{
  "n_layer": 16,
  "d_model": 64,
  "n_head": 2,
  "n_kv_head": 2,
  "head_dim": 32,
  "d_mlp": 128,
  "vocab_size": 2466,
  "activation": "quick_gelu",
  "norm": "rmsnorm",
  "norm_place": "pre",
  "norm_eps": 1e-05,
  "positions": "rope",
  "rope_base": 10000.0,
  "rope_fraction": 1.0,
  "qk_norm": true,
  "attn_scale": 0.308,
  "bias": "qkv",
  "tie_embeddings": false,
  "parallel_block": false,
  "extras": ["capped logits"],
  "init": "normal",
  "init_std_qkv": 0.0812,
  "init_std_o": 0.0,
  "init_std_up": 0.0812,
  "init_std_down": 0.0,
  "optimizer": "muon_variant",
  "lr": 0.0148,
  "lr_mult_down": 2.0,
  "beta1": 0.93,
  "lr_head": 0.00897,
  "warmup_steps": 0,
  "schedule": "wsd",
  "decay_fraction": 0.766,
  "decay_shape": "linear",
  "final_lr_fraction": 0.05,
  "batch_tokens": 16384,
  "seq_len": 128,
  "doc_mask": true,
  "train_tokens": 104700000,
  "steps": 6391,
  "dataset": "wikipedia_en"
}
Each number is 500 + 50 x the weight over its row's rms, rounded and kept within 0 to 999. Layers, rows and columns count from 0. Numbers have three digits each. The size before them is the row's rms in percent of the matrix's.

# layer 3 attention value, 64x64, rms 0.268, rows 36-63, columns 0-63
095:528475597549469461612415503581461535484382541549472396518460456587501424506405556488510512557510524478509437462497435554459530482400498507594495454456520521575534527516493489501520458516506458
094:541434523423596572453525550486544498543445532461484489458581514575492498384492419519576505442473539505484608531489553531468518521477491579447531523566536479450421448456446450578535552558554471
090:502454520437456413444608436472429482536621480472544423417494518504398481489436493513597459498491545561547483513493524534484457496497405543512626504502548538535514412434533482515519483470480494
106:567378465537495465503485539578518378502558519482518452616555467509490479463496415472460534494456485554436469542459510452383455525581482531423459488494413478592449477471469484500522512447444527
079:524512490448357384450456429503477438447516551486466496485535534524469586447481456556560488525487569479431468485404512407383492494550512431487521518493467526554498494512604532493536476572487545
107:562479474505440575494527439423495571495497501476395399566508524549595548423439548517558531471574546572489536458523450558464471563503532481437541566505512612520535471480406548508473502552541484
087:444499498415455563570484528498520551510462406531514542504456502508486525455521462513578571493489544463499430392549488569512459406509454419528504523525419605503478577536557475497379435420503510
098:567456510360514506444489583478527553517514563513439395431470489522417514493579513538411520499391497537547591514552479523458498513518494588475462500457548441419498501468389499511485470506455483
121:486453477463419585527515493475485598573555569595504505415459476471523475488463570407581462520574443509492456434538472525502466550490494541471485547403541446537521513514457399525504473574403549
093:468452546546494581446507565555493480381476516479420541499547544476449555563544525621529498550506472447552490488500403484492519449387399490537427576529474482569428462461542552496460520514479490
086:510561475490391582569592487497528554483514490635456500560444582533377584461462502477551465468555444519480518506439487567527505494465457472507493503500550468566547490475433583446552455471547474
103:450498480530541537563501465548500497559594536565449401593449471465528539532400534414480418562517545526544453533496501505509618499461462536531508596518467580462532517400504409488520506489552509
094:439436489509539506493510432441544540513522488470484475476473525491537436461586447492480533461520481508517537540574417517529440467440416432508519548494479535464616443618594551434426594475410535
114:478468412388583506435550576549542566470468513475456561480557488445537516517496486594423444530532513515503485552511487445439517479479584517425578459401443503577582564520531537582499485507474500
101:540519556416502584547466471488470487561468497576525454433622527550496521472509432513554389575447489559488424549487499513395507405486510437530487557495484479534614495558463435492452518505458483
098:463483533423510498497494462522501498514550441573437551527473620450475485527471507493519588521507483543496469515468422574502447591546548495517476524431530527565422406506514519555604607428481391
105:524496554410389582554552538448493473516432622451504509500415500533409447444460502501424422534441528511452531543537457509522516485583550517518498515459535550508412466514546480474476610543552508
095:517468399413531522533542485596466416512566405505449482480528507491486486436476529568481619431513398519458401527640522493526515457442527480499561525554531446517509511492485485559461540473485474
099:550561605482500497492527534444558474496528422475487454515493518541497506560556578423544492568469406437557498479482442522565501543562486462464524439471642616538506607467493466485545513504566520
101:513446522539489515603538555452494615558532480574362518403501474547514604546492575490487474560506525419472483545470530388488461516480549492463502511485456429517554476478496495397541534509534544
103:443560548483445540456459561527473414505519452487461523419453469426547412476466523496563476522522475466494494451406585426476518486440597508432523553531495599437526449439409575430481510458502540
101:503440383503402523479527481535555491527433416529401471478477438420553441519510529433484536490466486508488536424469519577530505521462543586545505471521426525440531551443542533457533451546510359
093:443502515523533479550493441504522484488413555560440482493558569443528476465558560589467503486573455475450491576484480438529563577435485505483521445546515586437488629595515475547624512510511469
108:601566567449572492551502536497502629461538578467560504504517488440441502571491464394507518525510559581580487488474428480553533482530519510539459414499584523502461516517400516543522516551451424
102:453473570486464509538462485408454535592580526424541536436526420553499625518434486470542510501484552472557528500499402501635513471496487492552539463567526483513444553516536472527505428403491548
122:543608545536513470563536541449522500526520558532521401530407491416564494506468487416596513436461516429439481465517510374607521461484433497452480484518502569446450510474430483486522443507450459
115:499461535618431391427487552476501498484527538561507588485565367570528410579476543451446485551579515492461450466437553489495482515561484492489488567550476563523457470471518539512408529496497526
107:502458467402509438495597510535534451582497460501467504452437457490430481613423498510504528512498465510473412513441478506533335534436563488508479580483550533505432477561414516558519441517521498
# layer 3 attention output (transposed), 64x64, rms 0.219, rows 36-63, columns 0-63
099:480506453569448522425472441469553518469577443500522581532542494497423556420477430573503517427432461456482421476529458500468492490578499405447494467441567535458511494536546488475347535517484568
102:522569540507531502465529496575515492520436445480507502535471424365576413523527552530476465486489561516426578459447475497516556413467550518492620585446486481523510539529457608541463466471488416
088:506547441518418496531465492609514465496510454563469596573435555499556484482501474551413487473540530419462454540493476499651627550495559522544484486478494474567510526547457474543438534526430466
106:461557515442502538403403437530536563467415501578462510496419550469502433479492608526506496523569409531503453501569516541468508542446532545467466489462501474341572514492436471478490457455531495
071:570489429504510529566500495593584435496556484488503461460451489537492457445550514508546565538480392475524530566576524539633503542586532549496435512517512528405545450505480453602482519452580518
119:536564517502514447550517568554602520466467497401442559562557475491461480566492491495471541453489511454568595425502498462525575445536564503472493511455557486543466556515523457509424620364521483
086:561484489498566512581502470433446520568532539500385397482535428528445464540534524583574519518518454533492514520502524577481583464561468519389442527583538473612497541477499510489540498534535588
098:466602514485441556452551617485556511472511444531526536551524385524457438448508482429574456484520559553468466532537391523503469427518487451602555556477570491574489548488477480451514433478512452
111:556560503557488468528468518500434565572540362499435581514516476514420414518533398479477517457456541537564415504480507538502599463432466479569480446492529448509401532517453520520456536432475541
094:495530503448513488483470445443513563522575499528578358515526418599555445458444417525530495553455465575436453490414445560561467442559535504469492491440478509518526559453485402456509567480476488
092:428496484603506441580541515493568497527519548486515612483527391591518513484471437536466554443514445444546475531458477461457554464549562479499531462496403496522451538551510465541465606433580564
101:494456499597556398515409443450587555440518433475580613519556548520490597569475459573494496480514519496477429465483472476543496547425537470525531496519542404548525430500431515504488522495505575
086:549536513423444503518537518440466506470516558475435475625497583493488594551490483432522528575511502503630534503394445530509543471562515514446461515504461510577430416491410472551541475534431511
111:441550485507492577502482502447519491468561496500584438434521503534545395510523527434505548515457432582495533558482637501521573389475404487505491599488516486519486440482444440439583510540465466
092:464582430514603560522415531481454572518603520507437567491556510391540423469615608532525515454523445530456494542503486485553537457517541487485521535511428443465454521488544456548503463514462554
096:503484480647471611552454435473534559552521536509432561536518472544528514584406451450445478465535514483523423478451585572505445483538587596521452493503415511470514564503513459505529468481542480
112:541476482576532465388501544508509451570443417582511532505454507442582555495558522472543514414518509538513460415434451499533490443548510483488475471589565517467469580489620533605544484464452516
102:527574503595478563512492455438438457452478524425452533529475520440521388543407506571502458442551513525501532557518528538491543446508521546514462394417423427551524498433412500459587462516542477
101:523451517545571526462498541482484504562503595517451521387605542544457652466534490535468440505552537487467543443484542441437469520588457505551408506500457428548456568510520523469440540493537454
100:518505564565638532492531460468630521450485545449533512434522435511496479486530400417452495524505552480590488575454532474514445495488482454513549490514477434482410517481459487623434564541473495
099:466535603463662451547542529579451533503461599503517436496491547496472458534532457605419501443442480531413491561472557522471458495545489527515413527485554460525476469474514478494531541566548430
098:504490562521519484530487452472547487559460538409452548540553488497462383497425518464569487519477460441436538587504508517445464468505439477584427490471586582629486575571453521519513497447586500
090:562464575561482522447539484375507504478607535518558535438502564486431521494496431507510535576454472548517584496494614471459406477524529539499474476516460511495508430533485599520462528530622445
107:452492489596374468492446546489404582446521451536483513489555478600433518501564500499484428467534542420454415449462474419436500494540477422517598520570552487468486472540560461500496566490513503
098:554416405552411441516470484495548522477511515563516476480526460553446533531607432566511451552506616538479479479523434454527506518551450517466512544596481509531488555518507490525446520656469565
126:489496536538538484413579513521442530465489520454482530519511522559401550488589424589448421543575483507502450434451472466417516605474519512489575484527629509540468404539499478527452539482558512
112:465458511396602469543453520561424514556446523486529458539410637504486565455536493527503502529462521442562500547494560582507451541468478493473384495542522469418521588517503561450505579480514481
100:489615487505436589523540451427450477541512532525510602521452543541510484476556450539468497460465594454460458627477530551501541584449506526536450504379550547556513591483537452520483539516498456
# layer 3 MLP up, 128x64, rms 0.348, rows 0-78, columns 0-63
095:459525477424445486527417432575521459551463515494481352501396469583516502500483540451525424549496434503449537480599565487472484393505513489547552486528513471547461519506562472522601495456507428
102:509505483566516523526516458600542545453455658522485487452543509519377538532517541484533472543589490490566474545487614471529445516523552528450507624488448494498483534470481482504437383499518510
093:546529534504590522536391521521585506505512547567491492426469609457514559486515614403546499507514441493491510541438496535562494460423564487491475525543429548417615523527537443488533423510500517
090:412562467471410480573516463452553563562520427540535483640446476525433489565522562464537450563432460556539466553522486527540492553621500493505519545412503540530497558456526576486507523516459524
108:498461460567487494545567546546587525492591525507483545455514481426416414500423448419539487514497472545478490533470542501500472559551436547456459581549534347426438470496438502548466448488531559
100:473543564507513476484529571499579572486528485422495566502598562531412516538533471560489472494516452525580515472443374473477482460592429483555494462510504469571484499510412557515487476447522359
105:583501501459476539443464497459506506481481482589538447464466566372523529481444532495433412608502500475499454523512483454513529536539374508490628525540493532510533523450511534426554432542441410
089:515510450529618552584477437466490509570509477552554422544591463558522501527432558537481485536453521494489440547485514594518467536558478405525492614534507408427512546510477517553570456543430524
098:564529465502423411464549568523470545501438483424481569493469481538441564500388556584573460489446515454505456565513430444475506451554455460417564437514556577521495514466523478549534598465456485
090:458458543517558542520504493454484448460462524484538447463477458508532496448602576482572487525457470457512518454518493490480466483377444563537397541466519339484444448511573469511620568529517508
100:536508535484478485494501431535473520482454514474555472466398464436417568523496551475542556547515410467542540493563493553521608472489293497453503433530470559507562482576523491447480500492461485
097:530370628465552464510393520395438537464502522479545529513536527548512531485508420402569395527494501533442438489492472486466522515523474445465536559460455448414512580489497553516517499452537501
109:509485486535501513495452581497473514486545543430599555490548447405563517499479527601500481522433496492526470547427409500611481429492459516469396577573496524451535577482484546520586453552541440
108:453569459524457439462530646557523542436535519529446495481499462439440455528391396486469513406446527544507461405465480552472473449618465445525508470557543515512535422504481512477515520516548483
096:483565552523469538481528546526481549424500471586451414473544577453492583464468495499427529459590517556571488483588500562480561576553537454500522427556487464466481465563620503512564439529551562
080:334516444588630474507509496497564509486467455495494571573476531481520494538424547494490545464575483407541354508517490391507526492508524499518461497520447466515480505503572532502540516453544514
095:506503482581561511471561434494516531552409528496502426537461521535527468524519594550489422557504553509509404520481524466417472566506574476456492496484465493479533446545632583531480444587499379
110:505491517508511436464549525487487489504384440406464495571444572575486509524483541495518546659587493492463504461522405491481551475524534510597505426415483538494403517460547501515587514542504534
102:491532541552473448443510529569523531427447536580589469484546518531432472426502526403456464509553541527538568459483624456587452401428461526547504526572522489467587555496495492463553517530500569
113:530566488487474467525510505584540547487432428561575481454461575546493452487486500482532522559595498488551455616516428490421567489437467488554574547527587502447412405471464527558580523511481537
095:540440554531527504474454516402516411464457491499547411495516533565451500411483505493594451489498461395455586557505510436416497541551422483477452502426458449451497527546413461573532544428484486
102:504590607483442394496513560504443503437471494450577465581509541489400429452539523474464495571505483502589514523515527464497580490537557455496492518407561454539559482570539388514481451494543530
096:524496404517568527504396512529506521574433468414533450455491488498603611479479603402541507535512481494446542453543411514486554478436561462442521442578516433467460527461535527499488441463477519
100:504508485574608586530528515506512523511412586508554445509545475532521541449541472533570455482549445518449502454504426493490510486592609528471501423533553487567471468581391518502458567441592485
097:544505432607493559509481552431567539600499583448536503559485507548479520508430503555542486582496471424505533577496551523499529455465517532505612473535481467387473429546448471548383477497510465
117:463513477544443568508484515411575415507527520515553525489491492498542477443515478453431397477394497528541459503521493524531511458416474582588547492487518481453514398544588541458542486487644437
093:456560470499508460551509451449540453419401489491469403482522551481453502543430559389455486523552445555531496650464455496426558561520568507402499501602560496488488508492462501492509468526463491
113:506557614440494517531472520488455477512450532501494400491469449452544449433449616470600514481516470514572544587527504546495496414524536493527465513449374507524545537409465528500599496502537434
091:477564537513527586555421590516470528488520514482512494601428589471493409582520579467512501441423541444586508529578547494577541474544523530490458581433475541507429540532524567508559437510499501
108:502527440518467507573550558559494478483548531558479518604386513424559487466424542453536422515514504526549467517446460513578628500526506596558509476486426530408538581537468468490536436531470502
093:539507414511503414508548419432507434461523488587546465525506386451401507496413581435546517505499425520483527386490539498579452488450414490498541489548515473491497490533619473504530518482546513
099:504463414479537515527466575422494488505514524409511417450447509507405534567477505482507501525416444445448495423447472518394487436536543383463454475479516451547524519549579424474566546561486557
098:520558520437560569551536509489477493534584565529528462464421518505500410632376564443493519500582503503519511536496503468548473494413495505498444467428479459448555489436453557417579436542534494
094:487546619483471542475454445490537531463476506461598496455494409557526527488477657450420529498417499514490477533540583536567459462544516549508456450532428488527578406467505496457516440547554494
109:457462502435477462485452476536520422543409473483494451402524551559559595515445570516601451540501487472426522512543410479465476562461602471389461527502555504519520474482444498399533472501489437
099:485511559492513547475543509403405475491467503448576379605534578436487466509455556518496501553502498514474578514553523433487539479482372566499452473417460543469592492541506449451560530547521471
094:505439509448526588562552501469572529557477621459434477500516558456556500526575474464514496474493531544464367539494571552558462482596582497495595456587494512487525501537492540471551508437561446
096:412630511519551486543562526481453531498441489525532430543510471514455428505414507470470468519525483486479521546599613580474516460436591451535521491483484433542521387533470567487462532492483402
105:556559559544533578512526530580573541524387566529565542475511481543482443453482509602497479560508531516462474488588538581526512483547525522479483442518533491478497455569386515583482447504627456
106:508570500502466528571479540576424444521496544512527477538479514408463456519536630518568415494563447467452576584517536453476462455565465484550456519457459478469496474477456527520621440549577425
092:521526610522534590563531468499482486503526501488524502436567464471582567555540518452645510531517471486508515555596577467498597481574496529491520424481466505516446565510402530520548469400464487
105:524572463469472504439448445461469574524554533460616593537410536580461502460525546481539495557586542476578422488515472446462542486489426565433549437470576482546536485547562502514458489452571472
103:414511412490563489487553530486570455557535452511455454483415460498509486462414494489455473484492447495567466500574447564463477526608495490401447468565577494396503589597446544450476484533495492
094:468468469472512498592394465582565481467531531439567468552450553564502458477425465431498533509527613546450517510551536456540494514500504545512604467386479516501578425466461545539445504414542474
101:565481530599513404484458567629532548477483565447514565440520469567461519438448461376490504522459515525500494485500506527451471497462514528512617536496490518551480404551514538414495498610491487
102:397553473610498499473413536519487447515504528477427465439423521576514444531508503406472520490457539560573544524552515518493442473545500542458550566555556469489469478452480647580510558563474501
100:450557517526504442429544513508576511500489409512462440531467478515539566494529588447509461536543526557511454459571442443443572415417531441483544375464477408590435523481471487520583522493460493
101:473527556561473475440534515524454547494359431531498494479482476583534464395486537470488498534545463477428495481547532491607541456356492453423461421535491515437591493553491497465502482455559527
102:401580450509457443457516508413544508511480563547562522432463553563442492407550487522496445527508525521456481534595454429545570519460531498548566478481505485603539423594550397469521480522527520
101:473455523561475448478516531527513444618479507464475410507486505570419516578568566541568529476412520522532532518548537449486544560522332530435573525508543477534531412496545451519496561488523473
088:472513608502549479399488478484393580525463472499433489459550510465529581399483592461502561542419482539522417480544539551481578575505442447490536497524514523438468550548550473505500541464401482
095:479494512515530571495456488507546487444553533442467446546433486448607408553496525431541563458351426470528514478471473493547575418531467495584477513400502513492520468537482507403563437501458531
086:438473385515534476482490505525626518530461466496461432622526452467415493484526629488488456513491510497492498557413400507472523433577514458568474471508539471507483481532560465445555567578531495
099:506544501487501546556498422465564521484489510488501411531480461525498377534409453392534500499519549493497455555518511542588584509481556575455488483356459500453537458484408497463511417474531579
099:507513397519437483478327519563478507515571494552543554494482491414526545496459578505539507564539578564441560538585528475453480511481538442531535537440468529488485485539465531412445455409536503
086:491519578595493502497428490463450487507472466472501426449529580525499467434462507489512544537487492513401482517555470464423493460425524435486412460363539409504509460583412501451546571497427550
110:484536495559543532530492518492546519485590499578496539499539472605452542498625430467562529475525621543577523468515521515492509502476540450460510421558535394476424389494495503486585543446480545
094:528432484485392478435511530460449438500467541513643457490420506522468545497499557488564576542535586513486433458496426508445517477446466464469591574475471508497408526483545448535519471446406560
095:518503479583504542473592527474522426533470469519574460519547491495488558550432501481409565540383538557493529402531532364516577515405408471505507496497481471480450568535529486511515557495583492
090:569520505515406450532480576455610464532583483518481512565420552570429475459533519475541508581495494505533537493471513394488389536497558473517515532597525468431560531461437479450527595456481482
103:490477478487513464465503545430532603555525517597434499507489533535527552463486545512523471513483595564539374569528561425477486523420587463469504416502501531426519447550523471499429546401542421
093:517544494490423454456494599525513519560456438527568474578509460484499543522386493406515567482419475483469591550478493499565417445605483550487619506539509547448478411449524481519490533496468469
105:474428536590540444465500555454530583452453582555464532477552465531516558502494501586575443555560483500543494550506485459430523423567485519408488569517477416440513505501410517436412461435491445
091:552523463401463465530472500521501489517543441429513474408503445510459552530478499561519487568428555500454564540567471514590459413470492487495513515491467601424490575520497548524597460454349489
094:542508448622535453399535554464505530517452559479442486557539524526421511522532449618613420533600448459401483485499458481459514502454510553498477563505452532445537506520480508531540489460541585
091:506479557536407440479491540551539451491492437420630458591553507582437587485558535522508539487437544543567510510459502496614507571483391463495541507535535539473464478542519487487455587474468480
099:592519522502618526459400540379432492496465542505570427493505565509465612496559480474574488574454511502509508558492494523476537552510529550416539462616526488489458498524477511503560494595518460
097:515518478594457405481412529537491568543545441522546459470490532541442476440489370490493481570516427558448461493458512426535523439380506515527586534491469432490507430523435493534550505464592489
103:476487490567425572456433506440512503452419542499389482499594465507582445508472563436554477441549520512523558352534479429558551509469617583503500495436476503496521465528537466509493534488520499
097:470534531555389568495461494482476552388525463591519521464506538586531478531543457423476466536526435475523465575578464538453585475524454465550520504450521482485477449573592455453508374443507476
108:512536556462556499502439547530567514484545501422482517431540513574399560529514484415549550477452477501538566419461415460459407446497409528394588543476458504509540424455494524448456498521550542
102:445448529483423448510547574505463565501521511528565454505575462350547506506430438465541537542537456485609557498486617539564471447529540465478469492549516489511590522573429513462549496461495549
100:522543486540489470457540429450484514430418524508391491530552460371570500471428548488514465493467503452540440512515449501513519549492432475461475400505408563461490497447450552616574442553477452
097:518591488467583493454528487499610497509468496500530401600416476538497420489557492433520494526531456583572524536441524435550495391499476482477492527448513528548470491441471465518598421406451497
111:499544484482595393543423532557514542466538502473445554466454503572451501571451565492546508529481551586521461535545479533476545518659444424470553481479591450554437503519561516491469535556459486
101:495415493565424530501537541506513444431524571406530404529519433488454536418501416372504480485505542447456482534534477464509447474543442474592510571539470522516424610488500551465499548531442479
100:532463558551469392539538477516537510546549605505569481528532524487457491420454511426498558582471533494601538503465519465512486454640551516593555470550466547479508453518547591549487539555462554
100:513468577563446520519407558483526472428434405543494440544492572474539545555502551538490486466539479516540519449523443469517455470516523534491542421479472494425435495525543646531609411424502461
103:434517480559543471501457541517484550601441498438424471547541514519424563453507549502541462607549485599510476487497498418507432514481517554457523593571529496463472593465512522534471473487541648
# layer 3 MLP down (transposed), 128x64, rms 0.493, rows 0-78, columns 0-63
104:492489497447487469488513505501559572485471416548525518522497452619561550527448415578514447439471425391453449459436556511536499505649480505502514471546467474503538538458596475502442430499444462
105:436542581433510492514489424460423482453433568574532571510459463493506391511511470604471444469442355466525477516526509466591504486483413593526566448504480461485503506507522506518511505482537587
098:474503585504463511524564514483565513524502481577473510526445465548476494535536443430512520535390547514513445492508451417505501593403513490586427500467551436423366506411524421523443556465502489
087:609602580515498485479468502476459530502518542544497479501524618375506459466441531540495507428441552443446622472524500475540525553496488404504469494509545528547475527515527400457472509560465412
106:460468480516540525449492429414543500463465498558542462514565565537626610377509486452504451506520460564449493456449401428515495502428505534487559492537541507504548469535521501556414506442560577
084:554551566575479486557470563531447562495535434574499532578465606400540516471479450517411531473455542481561558465469507466533425421505484575572432583511529510524458538437507527485413465487498553
091:451464532517511553544505475525459486574489471523457527559617443528557392514568487519574576375474473462493503475572508520558477503481608465548476474485543421537558525604458523510536562467517578
098:458510517522562561477435522572438534494543557593483516508548501569550520415408531546561455535463591560428523428460597551463521539559457415495519555439459490478507524434433500522461489561457440
093:482449406484505541600444439401430484508512472483479510537439515467558496501506611519555605517439530459537499498512538557463492475426415470498406518529410409505495502552510512556559486458423564
099:540506397465433448514525468543492545450579415539557483541479572473491549465530517585525519558570537563466563489506438491423441428540473459486479535556418492517507465383492477437549448535550599
119:586467514441496539572531466506466555497422433474456441487490472495414502503609473493494552559563475477495562504592464480494598511542503436407391489542539572508557476516564494401438479480470442
103:513441495481456486550578520542549486454420520528498472657543598463486530487562469450506495476478471471485499537412549433493535442385448558528536527470351486452491476447520469455472489523533554
092:455505464495482427518560512529569520508377495403477525502473520509464500563398464392455464511565483475541526392464524459488547501425445534553564387425467583537482545525473494495478587493481517
101:521510512583508553566524513511502574550404601560528506601486508503587516457482533602509599522537524477426522505469443431506579492458534508535485508572387406499518539544516413502507508540491539
088:537471562522456536498468447493513467437438429459450552491485501498487398574458505466503453469452398484439518655404537498589471422527568455553541501488461507548545484513480511553504520542394544
083:513470509392517430474488487516445413450556437557454589467483453410518502471505374477419492517512430467429609553523515428529505561465446497445489542528509543580523516499557430503506465483452560
089:517495502460506526601475557553494551489508426449569461455445423414521516454414375503379554498534506511556457478481438515510542469398455513522524482531460526497520511505515468615471503571490597
107:507435556538541506501566399540387483564479603540485529494565534579529470432547475449548554525511437491610481464407499480493480563575538526487455508470508533458453429517542536487402454556543522
094:572441464511464521521636536468395560505572542545427469521446455510545417561436462523453503431538533483494413430558428490513477492469453508543459439445514407508514409505473538510568491453472515
109:520547478501576534524451518548569596504470513612509500510433432502510531581452554493393472526588596437457504543468482506524431515473462454491471524447520577469402522508461470485462613484578530
109:492412539489399522503366498526449499488447505551520563597465545458483518480534445483543482525478490522507482578501552520485594404508409409430523426572512456472526569524531439464517558538442537
095:521429514485510549474563503506587560553413481532560531483456484499453523446405482538558483476543529522460433530444462515467410521531418453495575456646398503503436504428507550449512489473457429
109:471497519530546404453544550459471622564520590461460577432384569472527498483471424545463488555490452527491577562500505518482544528551543451514575536529575475546556601479562520461444515484501522
109:510429485606521557509542475434485473499464467514485483482418500483524549551443436492512517426462353475484525503550454484461534451530607505520548392461524506557587431519490447517501536558620537
102:499520493436419516582554576488462513436551469525455521599518512464446545463538505532427398491586466421496537457597513486552481467447501580547536529561590580569528492493481534534450512579441481
124:438584516412488543507494487494486556505475498515464455484495447499484431529526535479407544448519485602421521605500501400559451496540493421557403513491467398409520537454425468481477485598483496
087:536490578471600439394501453528516533515564493521527582576449464448489479448610626516498439485507532449478580440511541530565420518476390557569504490533473490567517454484510510530505503481557506
120:518487516437471522504469354491513489531558538493506466542488577543524469588458465584432605497550573486430555471434553507444592483489454555431524492419461501491588529519557518410457486486479543
086:534551615539456455563507471529521534531424470517490494441507416524499448510473494500487439495517516592423657547441420540448448511567500491493517433608598518552531486484473449500473549534542482
099:467526545517410499525483471493499501533477502514594405551563555630430500588549553515453564467439522440454482562507447543486499515476524513471449537464524464568377455484479480379502480468575463
096:537531485465490464501430473555519566487552428545469543412430493411519560517582489531512503542532606622530464521533532426456558488550497526468492554446526536486436513467429405409421440506537497
106:505521449473436598473503444502504549560460448482463522455506500482607369510538557477437519562458560470478504527476581585552434512534506543509538491608501560562478513500580536561436552444448564
097:556482618565502511501511471473454437591380526457473354495515569486529432491523537472497525521495457448484547572494575524563617463467485553446473493493517566498561531525502452466482483505554580
096:546508444461568489522386556474516432473501572510367521471468483458483447510512434495542462552594555501564480459483457447376482477527416537502524498488502481460418599509462532508510451556411477
105:479457471456484492535607547511507464597555450489545541482456465473603559431494447451565544478505528507556534461552550472527540509408457502568496454521497432589468430522557427597450443570550460
096:525526515465516476569517471515533513496501522533496587502524566429578449464491458519460508476504536582640459526444551496509524510362557536482500498563581462513453440532454579489461481568399605
106:444478528490404523520475456468521463456521562507438529509491509489488474526554463544513521517508502405400463425487376504506489468483496512477586423577603504369461470578424584559534548510479513
104:581416596492456517527417465522514498463495541424523554464516507526525565484513579521489495474479489434504415426433380574505461557533485548446466442606458528541515532493484472487409403551513539
119:574445484505473550429465543522511535486517553568427472594491460432570381539488547613503506534505470534598472527453516471495489436510479466571528477472424472614437462496568470475501447421534525
110:571436549580517488444484550473498495497487460447499445434578486607512528472439435498471519511575509433441497526459587536586654488420519582536492458530455483481424468530472523478530420511483466
096:529641516501460474460561517549498447498427421526515539540515381488543456452511538572494458544559605448476493480434569513490438599460493479490430573548529573587537544550528476466502484518481490
099:478530500513491546435451419549466519518562511453598505597499447563433530578573472490526536459502530412501466438615429488492385472475516462552528537525570430486470545555514508446479417485490566
095:549549583547580483547539485511494450486397439459578624468493502512501540500526521514518524539574478517531591560441480546490531497449575492500460503500414440567523585570575582503593469531536522
087:503501484457541463440399484409485387517452505472590436521501423586551457486424412507500547471528411511447482416482488507468504518484521559462420521484503590517525562440595520503436555547511504
106:471444404517458490461530525588514497539501606478588530480511530554512524531463394545524490571535345611507494508533457478454521536498550571525544450486524551488487538502531459558410535450517430
098:506473522504461547493560556524631491601528433452507596497501476424558527507544468546490598412541414458520459528511514549499495478410542439514464510520564421575558450471466423487450432500525516
086:501481551492463476535465489544386520476543508524510533537495550473449414435579455456566360432430496621500515484534564510462500523474484515489487575544589508507603401520481493478449468474534564
103:480498476581468522462564479547540525495479570534503509478390419506522554468503425425517518403482443439519435461533569539509492428518473461456480458521379450540468459478523445483478528487658441
106:478485450479484499454543509484373525533647523463490528443548459431540514494505491422470445570489535468495460568547425534545460483653511541509515557478522558542422523460471528433415475535481526
106:509448438523409460449513460560506489518518505549492464537507390491420488543538488396556463481470561538420501490493442460578488556567497462409463622453470552447489546464449497560527583451523429
088:522420505519483440597529507527540517498484472522383537514495539464508473421465540552429437492537439621429575504427478537532484506585412537480501508529557508464425440449538506435454438451545573
086:491528545455462498692485439524503512622493483565526432477550505434473518452503524560479422515526538449514480545552505545557483426447587549441472555467454464521542556512441469496447556445474484
088:564532598497499472401508434480487488540481412524440541489410458562578482465528392570459529411438515500543511492527547463515477497435515587510554518537560512560447485486583494517443448535410558
104:530471654487510413477445445482430489538455533489448576527523567416560424500498613514488471453477477473472569490433448472508551469386449506502443482471582541526527579521487526495530433503468483
091:501549482498570566505555520545592520522511519443462401506537549437490475443544484577432507492479453458486449552492506471545493546513547593607443427476459468519407501456523498449416534490602607
082:508495447414531512461604527553532529563570606565528540515509439473362528557554463467459469492498472476503482502468499484569519498549490507535568571599532530490496531488588524551461406576575472
090:446563552532452494524451442531509527491414469601496482506364593444552509404487487449478508402494470468484509582524544542536499468465575557595475486490570446504586485481473428473478463505527563
090:579444522526507448523553502439447496530559506491514518432442548468524425506402464546400566483482379527416521437556550501501552496509543477501488606445505486455402499510503471593449451586516519
097:448583505503524563449454476500492499515486567474474558534481510482488398561541466590508473432426475489469513508467523541457551468565589590540477424523395437442531518481460514441567390546415547
100:567586619501507552504543410498451534571537426566483516566512505490549472443470500522448559476539518487441543521503434516517521515466593571529455526569542485483461599383478510465426594529477472
100:560587512502523532558487397515449488516472463492548485576464479540465521510431495402550529506473438451471523553404591583481530427412500455482459452465539520558380480418523538554462437526469478
089:563562616509511508544474489526560530486596509464481586490487503477561576463572453562501519476561533412513499492455533505455537445569580507471393448434411558439483535469517588514503461573478547
109:511593454497494574520513515457466499550421477583573569499421462494527521544447504570439557432465412417465512582496546568421537518577519586477551473460464552468459494427516553560542521516489433
085:447459452458562480541516488525565467528468549585496521465453503572516568469491409663479399455530494490495414530432483523483485543432502577494565422508547566455449518524574484584506511490541506
096:540631486536451532500462448539605550509506578480494496447411446464541369588496432484569473438444463455505524440491515539423487531473558527504506474552469601522462459485515538469496496432562520
099:542506567491468547414512528403412499552534470497512506414502467455461467593533429493562445410442506534512574500506515483447537495392520472527481496455514499595539520450587475574580476524507396
102:499455519589579575556509541550532462471501511433521523486411520489500514507567532459535544494413457419470557457550521527474423609592553492438495514525570519470476505547502450555457539483654486
096:446467464559544394493519552541495558432407513516488499544507469426418456581457423465566463528538469436569470502506476644574480551427541470537508521545474530539553442544547451513486545481476441
094:475541543472459438498547580564478439456562481615554529548431541389507515457526493537493455432549568568422491497494490545509507501536406460491449457556573535383468481471457531541512542565439468
101:490517708519491443491467416449482499574485433533475497486485415511520571514483525536476498531427464544419473521482498482498514585540459567490497382437493475447491496449470493508433472445539427
116:361536432442500585547472537576480588522488478476451408505487512574480485534518561517541534433561423489497495577433540506512443449399596484491426559511472546490558507530521455461540447509461482
111:553520463442506538435574572517470432591536469498512510591497454477560539512501517508552446433459524484563507587480590528473561549508574427531508507646491483441560534453549553460455416523516462
097:520579512561456521518482578461592506617550434498544468453507550614491536558480464502501530521471432539447583513525503505390509475586541566544488566467594444501487505501604444460466488498516479
098:541504478476459501565480513517562410455504487508585468563431547518504443605483535555519530516530498500556531539559482571482491599517502461476477497525457432328447539567552457456495457445444590
097:470546500535525573543499486404538436477507489552502447471580569580570497519476460483499475539490552447513546515519595557502421376403536552475456441563517397418447446543484477529536512491476441
108:531541512421442555492514508458507497600447437507538543479490522577474538581475435443543504551562602477454500493440563449587494623525574491486472502508598472500475439397537464532485454520573488
097:565526612554508519542504423442538499597431523524520516489406494557577500435539501499495562409550535511475557505493514544519498465540464608513525509508555611608434555459520432510544483440484521
108:504521608511538563532503536513483456456506489602473476484416474491644448552511506529379478445504515487523566478423429491520482479440566537537471525499546596513457556511563528590441532469447551
096:538531561542545529552585478583483507492525491505459500471488541491462446504444472560486515486548432492392530619427442530559623494494513517524484589445466548498591537489529516444559536495536626